Weights of a small transformer language model.
Size: 9 layers, width 128, 4 heads of 32, vocabulary 8192, 3.88M parameters.
Training: 133M tokens, 16260 steps.
Each number is 128 + 32 x the weight over its row's rms, rounded and kept within 0 to 255. Layers, rows and columns count from 0. Numbers have three digits each. The size before them is the row's rms in percent of the matrix's.

# q: layer 4 attention query, 128x128, rms 0.132, rows 35-63, columns 0-127
# k: layer 4 attention key, 128x128, rms 0.13, rows 35-63, columns 0-127
# v: layer 4 attention value, 128x128, rms 0.135, rows 32-55, columns 0-127
# o: layer 4 attention output (transposed), 128x128, rms 0.133, rows 32-54, columns 0-127
q35 118:163112195083029098190149163110111127190124114135122108120152175130165099090059101094112154126194170131121145107113142115096088080132149096183158108099154143153091093131136124122118165205101071129136074151133156130189166105131076161141149112154120126170108158112132158167118113125084156136101085069121134112158122104135111140188073131097084098095140156149123127091143084151087159149142
k35 092:176151182147148127160121194142168132183103130124165162183128111122161063109139113122127177064146115126076156141138145155128119100129103149115166125137114137080109098177127184074127100200117112099121147108158092174125177148194133104068131102153048130152145094194126154103109106135116155089085099150127136162162136107126068104105103107129142080118145114180123175142205090140068110148115
q36 103:129128167180159103215173179106158156135113123120132124138151116139112037110120105155099166110126061126150151140173098131087128097107145101160193117121160116115087094125125154113097226154092137100133106138107170167191152095159084088161121121194150107127173098178132131105120114091096146131082078112135129078147131066104111098183113133123145062148106114110122148131184094163141112126091
k36 092:149139100111208195143140098103130096192137085108194147106091143124145096132146166118131119121097147085151097135105113146100149094168120127179084167114104123154136086164140145146139130160060065073062143105131135136093116126145202095125116194070119139188111057122101141080082113110105130107120169104143142108202097088115115150138070108142129122109175122127159132129168073115151105130081
q37 089:081160110053152136148179136149077159143093092104192112117137108150094161076140117106109120098069139136120120094066097112095157175196125112142145161092113083141140136146078127125126128083135162100079104125069182176117066129109136179080121154122174115181150199086140109141099127171167105140133139064052131106180134098095107129102158138173152132153098129098141085117137125139145159159109
k37 091:139075156108127092171150191122159115116081173134139075138179101128177156136136131098110132105119117129092113113084141150061041121109152064130111132147121108143124179198134068143142125110073155125131097195140121119185120115122091116093141047064143135195127093151143110138142080175141154130114163128098140113131107126089110119113117165162157109104119183127185131071107162111113199151163
q38 096:157156102102111118115148126089142106126116155176185085109132159106194104164102092119110081160115164126141117122143110100152118127163134111142061124116097110120134136197089075159164098105167168172093097062130150157149127114136117180114162160133154127168116074111133161181172165072126193204115129122138091129156174103084093103104116180098126135153144121124181041103116102124162164153195
k38 098:122119140173149160097158141134097089094176147148133125110149134105200111122125113171134098118108173120109097119110091116096100118043201043106134134114102105169101153146141144130101171216084159173100151103124109146137096088145089153147082119124154077100113154089151132128111115154145193150134151065105146063130115085113162145151126137114142075117116093076135024115103097089159121149132
q39 100:163097106096199145147119123135096106136141122156067132122140100170125093125144116126116113086066164109131149137067137077147122164196128137162130123163193064139162163146133129123043103086114137151148116159107127132139110132121183148072160167087132121164120121078136143171184134130117104202181142182113123187173087156130142135115141100079062131075088115098129104109073083091112090113132
k39 100:100042152130138068140122128178126141134102177116133148128191106157139133158129094093184079085194105133108109067139151134130095096113135074139128065122175112106118202159112123116143110091106164161158136121124125167159099139152058161085127117142058125139153135146199074125117097158104115163107113172111143184135053113089111078114135125122128139116153183124129109119115120093218120120120
q40 085:143165086112127086125115184163114113146148160099148194178139126073093174119132150150140154108089148122138131135089177078135131071075099084117111117155104161163140176100143156114147054080165170116157123168142137145157190120121109148106128107182117118097158201105083159114135129145163104128165115128120141120097133142120089102138170134080154193183079144139179100089128114177165210156176
k40 096:132152170094138125159112153051180098140196061154130126095076127144181134112099113131085140173099111121143125084180098119113100149139094082168093149116120139148163112117147147158143144147145115144147095101136202171099126176126166094142051124120177076105102118103082082158089129091171124179127121083052183144164094142080145144154098099141123129138117074135154074100139099070107131139102
q41 083:086145060093187125046114120175104139083117135142127107136106133139127114140182183184172127118068147117106079117074170078085104137120138046073093119164137054130140149132162113164080075098180153120156170118134042125135104115110102097074123149133100146094142126102103157124183144131173097075134142168146139118103160112170149115110129140142163120158072158134115106147151123147146120160103
k41 100:087081127081170141123083101139136125069106114105142126197177061133109120188141135105075112134149118163166140115152097129132146216097113133124123108098158089173123136141146100151197151135151180183148153181131131081126083122105153119150119147113185119092173139050116096144126064136202130181141168152107114139137135100135177145134160177171105144133059147089111105143107143160105101126162
q42 113:158124159087070108162129161102117105211124075129172120140143149157145110109093105120127149119170150160081148107092137156087095108170150134173146128111132133092105104169085156110138156182131102118102101137169152171173176151132104155098153172135089112244090136138162163150100112130101121129085113067105113140159103127112075087176094157125107088120182157150138126080197099170079169145148
k42 096:168163222161126107162126193120169134174097180118179121193130136118172113094115100098117171067169118128074143156131150144106096148136147117135167114129098135116095084151125147122112132190082120113131122110151098160145185119183098120065157101130066112157139079189139139122100106139114170109080096144119164161148146121110053093094117125155166071134154149120097168145192090129081104148122
q43 082:130163068115136136073153150162127181106128137069122097146093166156068150157099117151085063168104177134164130116107127120113130135127163124095148172126129143118120175120144124141181151073085152069162112097155084063091106104109149164119140162111156168101166121118124135161117074099183107157136155179193075162066179130150112119111103149155123165169137134113098156176093191170166172094118
k43 161:084124113088160140132149091179123164088124144122156097154150072154119115162119146120097048173114134152156085110127123072113151161078115098086143118123163116168106203124203086146151131126141201139126151126129135087101101083091141126160151131124222148100193110091076114170102156097163130156155116116139103122098139093142159174093129188152143157109075106084134123160114152071165157090158
q44 092:111151156109130109142126158096156160138121095148101122150078087122074023122117109094128111153148072092146152094131120114121143123091087092129145067134147066121132112073160159116160119136145163144182114176123156144070140113105122101110140182194172073102110135160132135150097085077157132149083214126140124158141152094163144145092168106173108139142165104155058138123129136199091186103099
k44 097:105161099140145162130145114078142159142104129144183084154160081124105142155174162142177102182104164197130115107146167109100091149082141101068078093091144137115179191093137074145157136152094189091144149081156126105154102115099137147123120122102207145094124138116155110123067053092090093157171094140145063118130092120109150124084093120145193139137112121089110109094124147111117171066130
q45 095:155118114105112146098127153088152085178174098134089132187172112155126160121113095120183130157080100065148143172115120136137130106118149153140122104130115121178154165068119147135115135100150116136127170142141140190090084083088155110121123167095149143144162120169104125132073079151160096113139116163118135208002103211116138158131180175096130169104133113178181108108091095137110134120097
k45 095:111130141206147129094156138134157151139121156161178138181144139117153114118112115104157144157140111096128140162144143112129046117066158107158157067173142136143143137143103088140109181175075174164106127130046127118188151092110119099179159145115123132123137105126123114154148168111068159165153022116107154127076089165096143070145153113066089140083080149102103117083119077101130149093135
q46 098:129118149182060127175134129112087096112087150125099133149079150110127155136059165092162122167079166144068123120116117179109150144205079157096182069139128160071100153088098139179138154152146147053155122210199124167129121120145141092170149143109106107129154130171116096132171150129161139113163098160125149129091145152145120099076161105158167124172136168132169122121152186107088125108114
k46 094:127150120133088161099120140054139125124160112109142187122060149103069179133150103150100094158105126177128107140093156127138168198162165190125157194130113155153094070090073094187075141113101059138146094090141173137117143143141145132196137123106096178101114169183155132115128088122066142128161133096127175117143115123080111144141159136105085129163066142112107099128075109175154142117139
q47 095:140176077158204106191129164153096180093122109141129167144114149084141068131171144145069119096080114101122146175187127131107102141130114154159115145133138169163135129159119137091120147118096147131104171156136215128136128157146158124110115078160124139134194129102105133133204191143131118131163158154136150092151082115096113062125127096080076140157068070119117115157195144114187091162143
k47 093:161136106121155162145080118201157141106136126091144172124093100151090093137165171129112091061173122114097148095121110125146186124167078161090119158156077094166159117131125114086149072143159118112154105122157114085092113195132194145087119112179073182179134101119118144180092137076083088134116171145174132156148138085083106140086134145125124128153144121173155170115162173078175074103144
q48 101:135154082173124125145038183113100092082146088153115153149111144079139134129146177130123147122094114089136137177189135112128124114099078098129098129110120114137034125080069178171103074142199121154107145168155112129105148122153159137104096176189066115088147057162124097104171160147186140111088182109129157129136137117128127143119164091110094103165125098183118158137121095176138109141141
k48 103:133138120149111156119098156177122195117140089093139154161081049119037100119157127199124168139161158151118137127151168131212156141096080125111099133116119155121111135074125109100145117143148129141165136094168126124081163183140164142140102138200128180106140133153103167155113081100107075067170147139126093134100111072138144175171150127103137172154088064187100169146126160161108148143116
q49 102:091131138137107070087112099090113170125120135145132161110170113150123125100074092110076160126100136107153126157135149115205121185103169108097125129084207131091102137096112119128161142103089077110171108157163153073088146098157125099130203137107132215108113192121160148080161148172128119132168122111195137212142100131139160156097142169124118151109146122132140170121078147080167172161160
k49 102:146144137175149079090165127145099131142133153168091104062128094100089126166086181130165109125119084111179071154137119165144075103151195153178143175087134101124106135124124160122094128098133113118102095157109155133121157118155110126123100126101107085105124175114138056168195167110108104110143175157085113120185086141138173089070147121109211081121173139154082101093115103077184164114098
q50 096:078118146120216123101097109103125092146163130157108119126145170158167105145082104120095140145095121087191158136114120092146119124092145173205164139066112102177105156093177142140123081111107117096167189115074165139123164142127156121118174088129132170052168107118159116122164132143181112126149141125156151140112067136143160129119131089098061159121140148143214157092100084168162093099083
k50 096:149153168188126132071104132184121112140090220134113179168129136118117079113079180122103089146153124154108091108150177147130107129073090106152124122156110141123140158143170107078155081149096162174123130091078117161104209127133188154149158148113123140138131138146122119155141121113127107188094091146085113112200080134120084099068133102055142140072159094095074100089125131100162157128115
q51 091:145158133067144102072145111122061149134118145222130133117104111161116126069167125108165163172095179062141116127123201144162167146137141048109093118120101083099108135138106121114140232117133126164150091154140135110143125111178151129089160118101136146153114178156089130179088190134095094148108118118082162147115154124135111137132121205114183157112154085140119132157097137089113183148110
k51 096:138099093163081099106106165100161166104136130113145145062162157103140062157106157104111130147119135105158120146111093181103093175083194170137151101082117122124105169148144147223185148127110150076109102128144161157136132084183082124116094126124122118102142120100123100113179136144132136125126166139134131083109109221108209079120119104133180117163190138127128107169116086155181160069148
q52 094:120099142107225113108101144127072160135164159173079157150080129079121113091139158191097180139097118130114094102153167148139116112112172078121067128176132132139110156170124159099141100188106137066161138150174098138148174125152092131126127076145071131089097165175093105109076145174105155114147106160140172171099092126166120095119109107141145137104078103159119181127040130147094109099109
k52 097:167146085148087096139107178126137154131138155120142151123157123152067069110121096100124127134184131166147078080148131180155175124142083174118177147114150150124078126085127166130153134076180161112100116117143211129114143142149197169102180126161154183083177118163104107152133134099124155132122123192182131167140130144158138105151167127120121162180190116178151128175183103193113115089173
q53 094:116181119066112107111138144128173092138144119124168156131172129158172169070100070119118078120102151149133128104105134097067090137098154114083084165123153176180151088163176088057149111115130147083085190138107131115098158113102073147121110137086153114211125210082113152114100129107142153180128075147159107114126132069095132140158069104135160178116098160136131134151124152104146177139153
k53 091:175155131101137090105180159129114058125127174167110087123171140158179085166157158086131121068153101105131127196127099116032099109137188119139113171107112110144144086115152108173120197152103119172076100156148092131177119101091061089095106099107156062140115140094098097106130178140136213177158136120122104136099122141107088168125094139117129123134142130112170119110134162076143155143147
q54 094:182129123109081088095155126143115135139115146102115147024084113135106155181072138101139101130124144107117149148122142096123157135227136168169090180161131124158178155045150105105162207124135124148138063085142193089129114121112134137160127145141169126163118167150096116181142189114120091131164116187086147179115134125106112152121135179138145148126138079118112147142161128055161121108146
k54 093:106060131140164065134154097095145116107147108163133129082184195116167125149145122120142112135125113096104119171128089113137147130099178094163129139129125084164169121147127117165150196107103111124102077152073160135208064163117092095134116169082098119177065109051191166108138164132100099163132122126101101121148095167081115045105113145105115088107156153119140096146112086119166083154124
q55 101:189151125153143135102124093135116087124137139171167150098146109085144142138176117062165074111129128068093147125187146132219149104121106108136063133195059160127184111142107065094150140090162115187083113115090136116139119160109137105104098106152147159118088128077153146165175167082123140137159149148118131143124138184099101084114159141112136151127177069119129075162133162052128140142169
k55 092:090099127139131129140153131120160160068145077164113146104181098148175119110174151120141111103124041118061171115132097137136130082099121185089130096146114079086111135145115101094173112158201139107146101126134107109126092191129114109174091101205067066120132133082144141097093189132130158092118108107131150140083142176113138058123120123099117070118163094134174160152086146060126101121122
q56 093:105141110068066093096072100154143117099134167197150109137110171136086196096152129108163155149149118123111125077096121169148169179131064099129093136123062111132149141171110151150162158130131106126128121138168101167146147156179149167096110111140104143172135125107108174067110132149139141094063126064067093119061160142109148109120133168083169117167146108091138063136126133155118176184076
k56 093:129155124126077157133074193131120162083097091134149140171083147095134097121114099182058117125087123080176132101160120144145122179116118158124089165114141179074105158138164155207114107060188154110168113135158111097073136093174127130113108097132154103115107143142072108171149102160146155108128126069104139079121148160155170159121113094150133177201122156156087090118127150187110169136171
q57 091:161101183100034101108097149119185130143159108088101114146085158103130153152165058107137126146221140150121160097078141166085106117076108156098158125138134183142148111113177126132145103123112101146167119137154100136096115133091113146136149156103143115176118118173121117137157084069100090176045116129145105123122184088122146137169137109121077138156183178150083083098106129182104143076165
k57 089:110165162124092166149074145094122102162175103121124074133120219154171168106098093177180115154089156132152152169137134075102114146115135114128107076167140161113200109068151108112082146132098169161108131117125121140125097181107095119130115151085209073094125139109154120116104150116159147170165110081127098089111114137134128117182126104157112167153060113060068081099137146070148126143127
q58 102:113142134168162161127157101142090104161128162135122155104135140132118105171179152157094136160124091126092181080110103158069162156131128173136171097090169176159111108087133167088187094148124163119075146165115095143138060173136166145169117159123082143104122097161137128100131175160134125089131122167162125150099109034112128139098133076166076103098114140139125192111124118146102017144075
k58 103:123149154168196136132101136119167151120118131103074140173095091102089145133103120109127152153159164182108166119078111138148170142165052175145128114125144156189111093123132149125186126158143168131090120117164167099142130174100161170163144145147093156093094097167146109141146144128120092142074126153094069152151113045152060144125158164107096149153122165032112168075117133188122127094177
q59 089:114094137114140127145141156131144128105139117095109088112101168116155154167147126146132194072169100123177166133154136112074163192169127142139137136084207096167103090045140088135114211147083117112162094211153155101128163147112146200124159110180170143130150069110125138086146096154090099147102126081161144183134088109119141105129161124127145103090128151154116119120092106191166089091143
k59 089:104118059125148115102079150145124163190126084150122193146073129129130112078160125159114096122162078110138113077129118068174116094124145121151064160182171104135152140140149104129110126027070114181150149195104147138140120159128093128094138157091127134139078109099144120119122103135137040127098139164091120094192101086146150056123111116168151122130151136154126103150164139073172093135151
q60 100:108082221137134121102173184098173198107171160107123126169106137082140147089171111153110144163170151142107145148147140169114136103111149161100165133127164179133107138115093119149081154165120096089190114130142143100149148112122134163142119108148162144086156156220073073166106110082153096165156169130138173139115133129111165111195174081134135131154150109195116116119110148125111153048165
k60 099:193095089160101166096066152088111149158171107106113136050075173167088136038067100138163147180113127097134131134160129159118188159117105146143088111203122113128150099110152109104069152137110090129123141142096155150118151162111205125167117117117184191120169120147126136153087153085146123147132134149181141085103084170112125110165137097134116116127134132135113113170140117058185108110105
q61 110:109090159179204129125179118145129106133096136114129134086090077109115121147191143149103146102165111175112120108142116144148159116167114144103165091142180179115149073088134139077136111123135156105123130122115062130143082165101132135154176085164088102120123152178147150060119077118136111135112114095139137171106159052102145114117153114218159115075122152130114140096134134155090023074081
k61 109:102133100141158109176107143085146115154119102119106176160124071116130174070128131111169183137123123190077142094093142127132151100143078223173104129151149146153121099129083122108178104094180124142126085139146187162137100175092151154142173133147107131141163119148120131131089142171169107073083138180131087198138110085167076152141142114176111152159185189137172170090104141172093118105130
q62 105:142185069135143112086151182138104173137173101126067143143155097145096103118145118188131171127052094033109129183162157132182129141145112101124166162146102125128112161148108159120120121089119153129093136074150135142122109101116115095121080155136146102120156115160119134087146113155118168058037122156113106157077168134128092144135114218085145138133094042106090157153125108156143102129117
k62 099:124104094181140162176123126176145159110115095110166114134172085095135149121180159089105203125138152108174134209141112149148102107108132110120159116095159184160121151113096134143166149139126149087075132104065079092099090142134169124085139177121136134132153071127115134112068202105044149060172101140139137172122112082156166111168190149126148174126116146164115155132173094148147156139154
q63 093:141204167127099139132123142066149174152153117075132131123177117163079178151102113088120152180161123083164128113072134128120170100108070154130132150102103132104100110190088140196128098136116125138154080150146077102117083091117120093138135138167137120115133128124173079127169184135086145091145128125170071153164139128127090156116101136139037095161136180124063119119108099177110215146134
k63 101:113197180134108160141153107123077097143162127158104054109124117132141183105096113157139078167136163120136121219122089147151119092110130093138167076127112126114121131149152089141094119183061156121090154131194083069108117093127115071133109163083186151111111125157183114098152097118140146151164134050128129073145119094127158111138164119087139123165074125063098072090129103136124148169128
v32 101:111146185152128114169163097127084127121114129115125121102065158079110145145134107123123126122118119172174090131171131069182124115103136137133170214148137159098108074193190133063084118168201116128158063145139160139144136085161104109131166145111136172113123143130090201127109138115093153117156158173124139043104114132174160118099077086118156126132114128203170125174110161138138170108138
o32 100:162178131149155112167140125118088173151166170090125106133097121062102127156140124148136112139123123152140097173217098103151092192101128124143155166154103161114121079146198110062116128132132102105124044165094141092158173104155102122105122194098095155153160190145093143132165139113161161130154084153127166048134100069156169089101092101129136118124127151197155146160153110094106161125145
v33 104:117102110087120101135162104111062129141210105131170167153124143094071176045129112090097169153145123165141147130104164152156111108107158153145094091111157156148112128113127093115118090134129101225174074070127132145124123133147104141100127127130126223119147138104157149078087143120169089102211112112110102150090084117124184137226094139132092127117145132143131133101080144154125162129127
o33 113:144097129096149104131135151058082132179180130177130168160128135070106170111128125126099179168151101101137183120183100109100096076058164121147100120105097141168171098140138128066138140150092119173129096084113116123125108178136105224145115123099122203156115144103119165145103145105194111103185080103129111151148124168101140106201070071122129117114097113122168141129086130099119158162136
v34 102:058121116174149120129161087111112037152168157180079122147165138154155139150111098130119130122086070208131090131160109125120176086136122225099129125099148168161134121080160116131092100184164108165104164087117132121167126121117079115093124110118137154096132155129112107113110147062115155137175104070159145242145126134150161095157099129163118114131109145110176137099110158088113123112152
o34 107:084128119178144109145185113111111125150110167190084133175128097129120159140095117153116110095120141100120124141147063115132184088140106182082116123144108137130125090116150117111085102119158150105091107069128085150140152079114086176060105135162157190103121113139142159165085188053156140158193098185135114230133139152159163059142116119118164131150091127189154152137124163096148153128147
v35 101:169177091142105046165114162098157112121086120147151122094164131097112179164110168118163147126158145183126058152090108125130109127126073130105078110203158130107147125165130134156191171132145163086072108121103107125150156093136178118141121098165126092102108154118116149144129086163080153226165155088149128071118129150096119112092121119076134135071136127142176139149199111083141116184138
o35 103:138211093154073089103096137091150121159089133145148084098134125110130177161096122115159164142115140164089063141125146130125105202110117110128073171161146037160158159142127159132130157108105135125114131104166151143122125119108136083085134124146058116123125120138123095118142112147057067181131117128213092109095175083123136128055132094088187161144149178134154148128131110094104090187134
v36 101:138134135111146161161123151108117055128121169148052170176075133113145140142081116193145164141146157159077094203122095140158141120058125101104171105156095148160160115099175152159126112121162125096221144144178171166145097144130137104127105073129094184139082055131156159145151115075074110124148109097140135130128112165147138127110088125139094115167118172143186095085117134152155121071142
o36 107:126106143151155140119184162164107071121099159152107194167087114113163149149111075186109122155154176109091096160120094145161104120082162098105137088142113130123127143105198124151163123101157112115163115100176171148150150179151128134174116134092098161136054097148148159130153078083132146148137067115139158158119110198149116163073124116143109136105088186192140039104112127122171174105175
v37 107:091103109099133138117098142124161117145126175116178107090140177069190121083168206119102140148118163158133118096117105110185197124150141114107166202116097143138138155102119125142149130123192115120126138075090157134137133156127115157124159179088139124112076135146101194111047144112146121198111121130108085097117144135096121136087080178161158150179102131154202202092159107093167153140143
o37 107:089105107063141085084060112097124132130144212167138090083106161107213115143114156169112103148140084147109133104139137123140135107137158126162132170109140106137102150081118091129120149123155107117140111102089108147169119149183148095078179186087145127137102130161128163121088206131114149144067092118152063073107129115111092146100074146157162164180090136159169170089112127111155205124147
v38 108:125113097101124174065104118154195120138129126109126105135199080168137137201130153193147114092136070146135182101116106116132116114145142147173164131179163093116218162192094124170143106134114152169125150144123111155148132176103128120107144201106096163089118101176109111127096056128152143134101201114119112123160113089128159115127157174154088067124085186147111129100138130079140135084148
o38 092:100147136126130120079099145177161167184141145074108100140165090229094140169131140159139100102133110167153150134108138167134119078150120155132144138142189134049163089158108145133127122166110150161158129109139073163171171104098089127144172195156174074120113132183129168083091091124107138116090163131192132136117069125132082121159134161165107075124104178169104129090099182158099128113144
v39 115:173115090102115100149140140136164119126140112127129100129107176071095127094156163124144127145058132170113165084102160169104130134119211096127138202100106087107165150165039122150131120110085135148135132105118090170139105096110118151121135116075118145129174139157119117137142121139178138207130212133134124120146149152156117109214119158102065165024114120154142143127100092177152168101117
o39 106:141154094094085116090096158112087146129159100103143131136141151107151139106113129140126157120111082138127158078077116131129091120116195105151122188117089116140161114103074156108123089078073149149127147103088093135145132055123122139144161138106127130199135111142103150121112118150187115155109203079195142079156170140120097072168064141108060196042096126163142172095078109141111132092124
v40 112:128100164164176208104110111148075087127091165183108193144093161146164129122168158124148127131134209079108133116036118119077086141125124161063144158127154128133136147126124086101134173109132145150128124161087129077144092153113154188085100143089105144117140153076126088130178100139120089120128152058141076082104162168113118108148093116128165099130164100101119118141162100119092096152056
o40 121:080068164131177198117100103145063108119096163143128182151048179178193141119132129149178116132154216120154168083026160129084120149132123132074105121105140144139141137158138130103136103138132133143139142118106132125111099126134118125148115096090110154143141100116116068137168073121118095122120135086154093083042159151160186136107098090145120143112116152128128190165144099130085104161110
v41 104:093136159183080138190141120120154117124088114155096133157152145126155045115070076170130054134138097102123108142203106101166162119152140112127133156118121142116134129123185088113082154148137107119123138159108155137135118082101115105132132130148192077111142133095124108168157197172131185181151083184120107192108156223143137118137125104120078165125139097108174101177073155131085106118135
o41 095:148151136170100175187176037145143102111079127158122136136169116098112058115142128134110082064098103091144107125152089075194188122165120154086125136173117091164128122138180106107069113102108139118073184216141152128134156091139141121122085162168158121148120135087128107137155185117175137153146112186058120133156152138156156121093109137121109124110120096118158107173134131128100054126129
v42 110:105088139092110193120145101134137152122136141123136120204162102145148075053117167124125097151173180121150103138133115098108103144084168129126109063113147036117133149149174144113135115177052165163137169095187093133087111182085117066145146194149114143138109099123119131114085132098164142123203093116118110115131112150095141119146109159126060100131101051149132119119117100101100063126141
o42 102:091117145089149161110149057154182090140106132145097118140117119141143124065171121158151101117142150157144106131082103122107127130087135139138102092140173114149177158172151198129115081149042124141164172138120066154126049192071150118175120109109146121075105142108113109143099189095165153127174137098067158106111086151108093149103116147107119106097049065116129089104101154130154124181141
v43 107:021121157081105076157180085130144104135088171126172177167150122151113107145112093120086163123142101146139077139107098115141150161109106170135141054084106139126127108188160170094148113106092069140132071123133116127127142095121129105129188075159104168165090106166132151016145131140109141144124090127082137150166146100108105125059089134174080112083105143095115114129136143119110131147162
o43 091:063135161133058093157225108112167077118084165061159156132139132127089113138150103100087165169168130134124109166110113122120170145162124125115111129094109147093176136167150137122146173142083061075076078126165116127124172156116147139113190089149119160123131158170136142068125169109105143169172076189127149168151163129094113109123087135148143071134099131071153134120135171158180161133140
v44 105:090117139122120186150140088115113187141152069129148094110177144145050071153120123128170156140106080122116182094168121116139073121179119132113143097129177121129140150158027159204111090130139122134090096131137138110154109135132134209159100135164147106130159193099154099088131145116153140064123059117159125181170109073114145147132120093093099100185143082170120116144114118114142159147093
o44 103:132098159089102158138121103102123165114164100140153082137169109153045122174146129163161169120051082129119101070149098074106119086167110131095128101143144166107133132163074180166098125186184172156082092136125166127099088116109124188191116118126117118141163163106201140141124099141146142100138096093132104166177130063068142108159140098116093104169118086119136149169179169125098119102097
v45 113:173121118172132134114106142113168092092112162112180083067139143183174145202141142079176130111120077119171114130132068159128065191111126165104104151142108164158171126110119114133127102136169112085148086145163122122158177083148161113141113086187110130138165123129116139136034062108124170121099134121159113108127130134125162155117119212136203096085141145135160155108145137057135143114164
o45 100:089147087141168137102146142084157123125085096103152078076169176179146192178125151119218114101060150168139130142122092158157101235132105135123143089117156135157158112081127125121141070140161107138129046124156141127136152105204124109122103115178089124116153163125130134081117135113124144156084131109157135100088093127162175160112159173106153116083156169142159120096150120116104152182164
v46 105:046173117123096153195159135149161101126121131147120168167170154164179058122103116130097090108141114076111142128122051163094120103102131138112168173128150141131110175185112121104162090084139138136108172199165143150124117169109168175141113164081134093133172086131110147087188156124156160138126106085136157160147173142114114122188100173184055123138154111155171094132164109137132125184125
o46 098:048143197127090196170162111155137116142128154117155145129152137163162103124140102158111067122137072145079123102057109168075156105154163145065143149069130131143104094156118148101136098131147138115063177139174151174125139103114163127098090183126154103142149080143142143117174121093146151090133119110110097148088144157109080120131089201236131128113105160165141150121148133172148124162152
v47 111:179098080108097064204121169122107173134174110117099128181146114190127082117140101176156135112093168123131114133147131170079170133136126145096141123064190129148165145119134114131139154117138170112123129157160165132120088147159131091165176115133136094076100177134157180174155096034159110114147129059153080108105104139163107132061135127080101163092139100151097101177098125169155129087113
o47 102:110158071126104080148174128090082138108173110118093097150115101144166111091116135111117199073071150103102123065168139175083121125157149158107130112143158108134156139117171113123138105084149170161091123158123184148086110151130128099160109120124084110049107116137159097150133080060152107134128147097156098136122073160118125101075133147083133173092098105169088043184116066147155098077135
v48 097:150123114096111151167216169162105146112098086169149103138077097135143112022107122110159104096159106088112123141154067136149105078122137169201155167075079085131087122150130095094115137111188153147148127135101117155175118144147135173137113097169098081138140094132169120123113173157129178125106102077088122113076084153171106090112102143183165088145145112095109107164090113126104109179107
o48 091:159118168130128175145182183151178140115097123133105112144098134097106089052095151121131099090134108112086138110166124157101106047156169167136144159033090107092077109162151157117153151120149098111137115142137091134143121126169137161099104186204083107165186101099144100152079074150142138097122101157080133131099142131199128113122118119168118081121155088105102185157159152133058114108129
v49 112:135082094138111102111118105135148129126134128147146165178145115120113126067163150063152129117183191197106085120141150080070078138065124109165078031133112123136160076112144172119076118136130096089122144060136073106128131109105122163140161086132143118142112109123071140139120197080037184143110108134127138163117104090151150132125183130158078154100133115112167126128107142115113165084143
o49 107:125093107161143087152174101128177125130129121164120146146183175086119111122207157128114118087152129153063086159110132109092106156109123096180117052164119122151123121100156176115088077116076112105112117114144115112121131103053162152124095082201098097127110164110061179162105190095122179206134096096126155141102160107149163124124155062089117109107130108110104132139128132091151172080096
v50 111:145122179137226082137091125136120131118124164095168127158121130050148123065131102123048110147114097154157118146129135140145140108025168102135124172093134160116108127141153136110128118143084145107146147175096139146093144135105099093124097166092147150152181111094126176179133083149136120077123143103102124129073145116161135086142198116119154189120122179113117086079148053183092161130096
o50 113:159086139125158068163032112126134133091134134081159086135162121068169117095134055108068117165158082128116164167101160154125149138053131116160155153050107110144120136105154076096113122081107163121175176140074137134147132167049144131126184140104169178152143149073102156142149129131108117085117130133109164113110110161157131097135152112123130183110139134113129120070127055131137139163160
v51 101:097141084135162182160070113104151058138133146168137109157161127104105178103181158157157101156122128112183090113117164089129124106154151203136081151078156131142067146156101117168124124114163135206154140086074079130103116168113132116134197099111121111128209152135146122145127119132131204116142120125187176144149132133104127121137107101147154152162084155132114159078098106031144107107096
o51 101:097165112116117156139116184084136123126137169199102104147153101114127167126142139180165100162127127096169141098097164103123119112141126142139091098086132143160113187185124143111125098119133139160152142081094070113110116140061136104096189054098135132136192111120121092124100180101157191076144129147169161150121099122146147133117082101083190192127091132164136212104083165053123130099153
v52 108:105145197142133126144175115142031097128108129080158090090133126088083140134128088142171131110146119152125088149150152165210111159174158144133190097107098139070122092086142164141175062107097097080126189173149130107156095086160101163105112134140161125163148128140103123034131175163124185111079119130139181165168111133142136161140142138083172151122149140090158096133113116125150096139155
o52 106:139129176095101131126139139135075128106089150078161096144127104059086126172150108155117121134124105152109084106192091087185130127148136143173157113098087147049138111064144148167168095113097112089128152103156124070144104094136150160102074153083114125154150151121085156156116133161137129119104093160093140193201185096159177119178135144119172095159183098121140065142153087134172084111154
v53 104:151112116104115163087136136144126131143144158120145177121188166151070115178117152089098126101127074127213149118145099089127153133174168134185174114098134109102182088086144152142161160133092146129147154186076163147124130136120086096142096104172149144114103202096111143136052136156134099117122176183143158082118132178075138108097121161095043095155162089103088121161134073143169105133147
o53 106:119118106135154143085124118153166149142166154147163108135135147160072103157103095076121166095106074109155183126194083125165165113100082146123172140139146107086161137116180168108160123124116124134163139184074146143142183122131070101176091142166116083146108188087125120126072076161083148085117163165143139101183145101098148122099105145161083075138113101040117118164134112192159132173162
v54 108:158117120093136143137152138114130097123100137108176115069141076132055099155156095155165089112116136148139133122139081127201118193131119130096134176117135163176164103098088148122180168110084159136083042113128081135209155141152146066084142101184172105126170111086121177102171122110117156141141072110144116182124107134112087144106084197098139120109094112144104181169097146137145159126152
o54 096:140100112079140111112147137103090120102073099074164148077149052123119099159178150123172134125119160126150156087167135137187103214121146130122111124168159074148201120125101136131121119121108123129081046095089150171146143128156124108109164123172087073109161143106180160085149131107121089113117109104158114168198196140131110131112138177075149114131132087149146117208109131121124120116198
v55 099:149119105122136144117150141168103080163167148102071092064137157150179166125112152116112088126131165178105047089143094129046161131144127151178148087147112083183107178125095100101120157142193124200140173144133178134133065085133087156151069174155172083090132087112130137151114097092139120155141122065064107150076118123167135156128155157151120114159136112147123094157092152117128102130149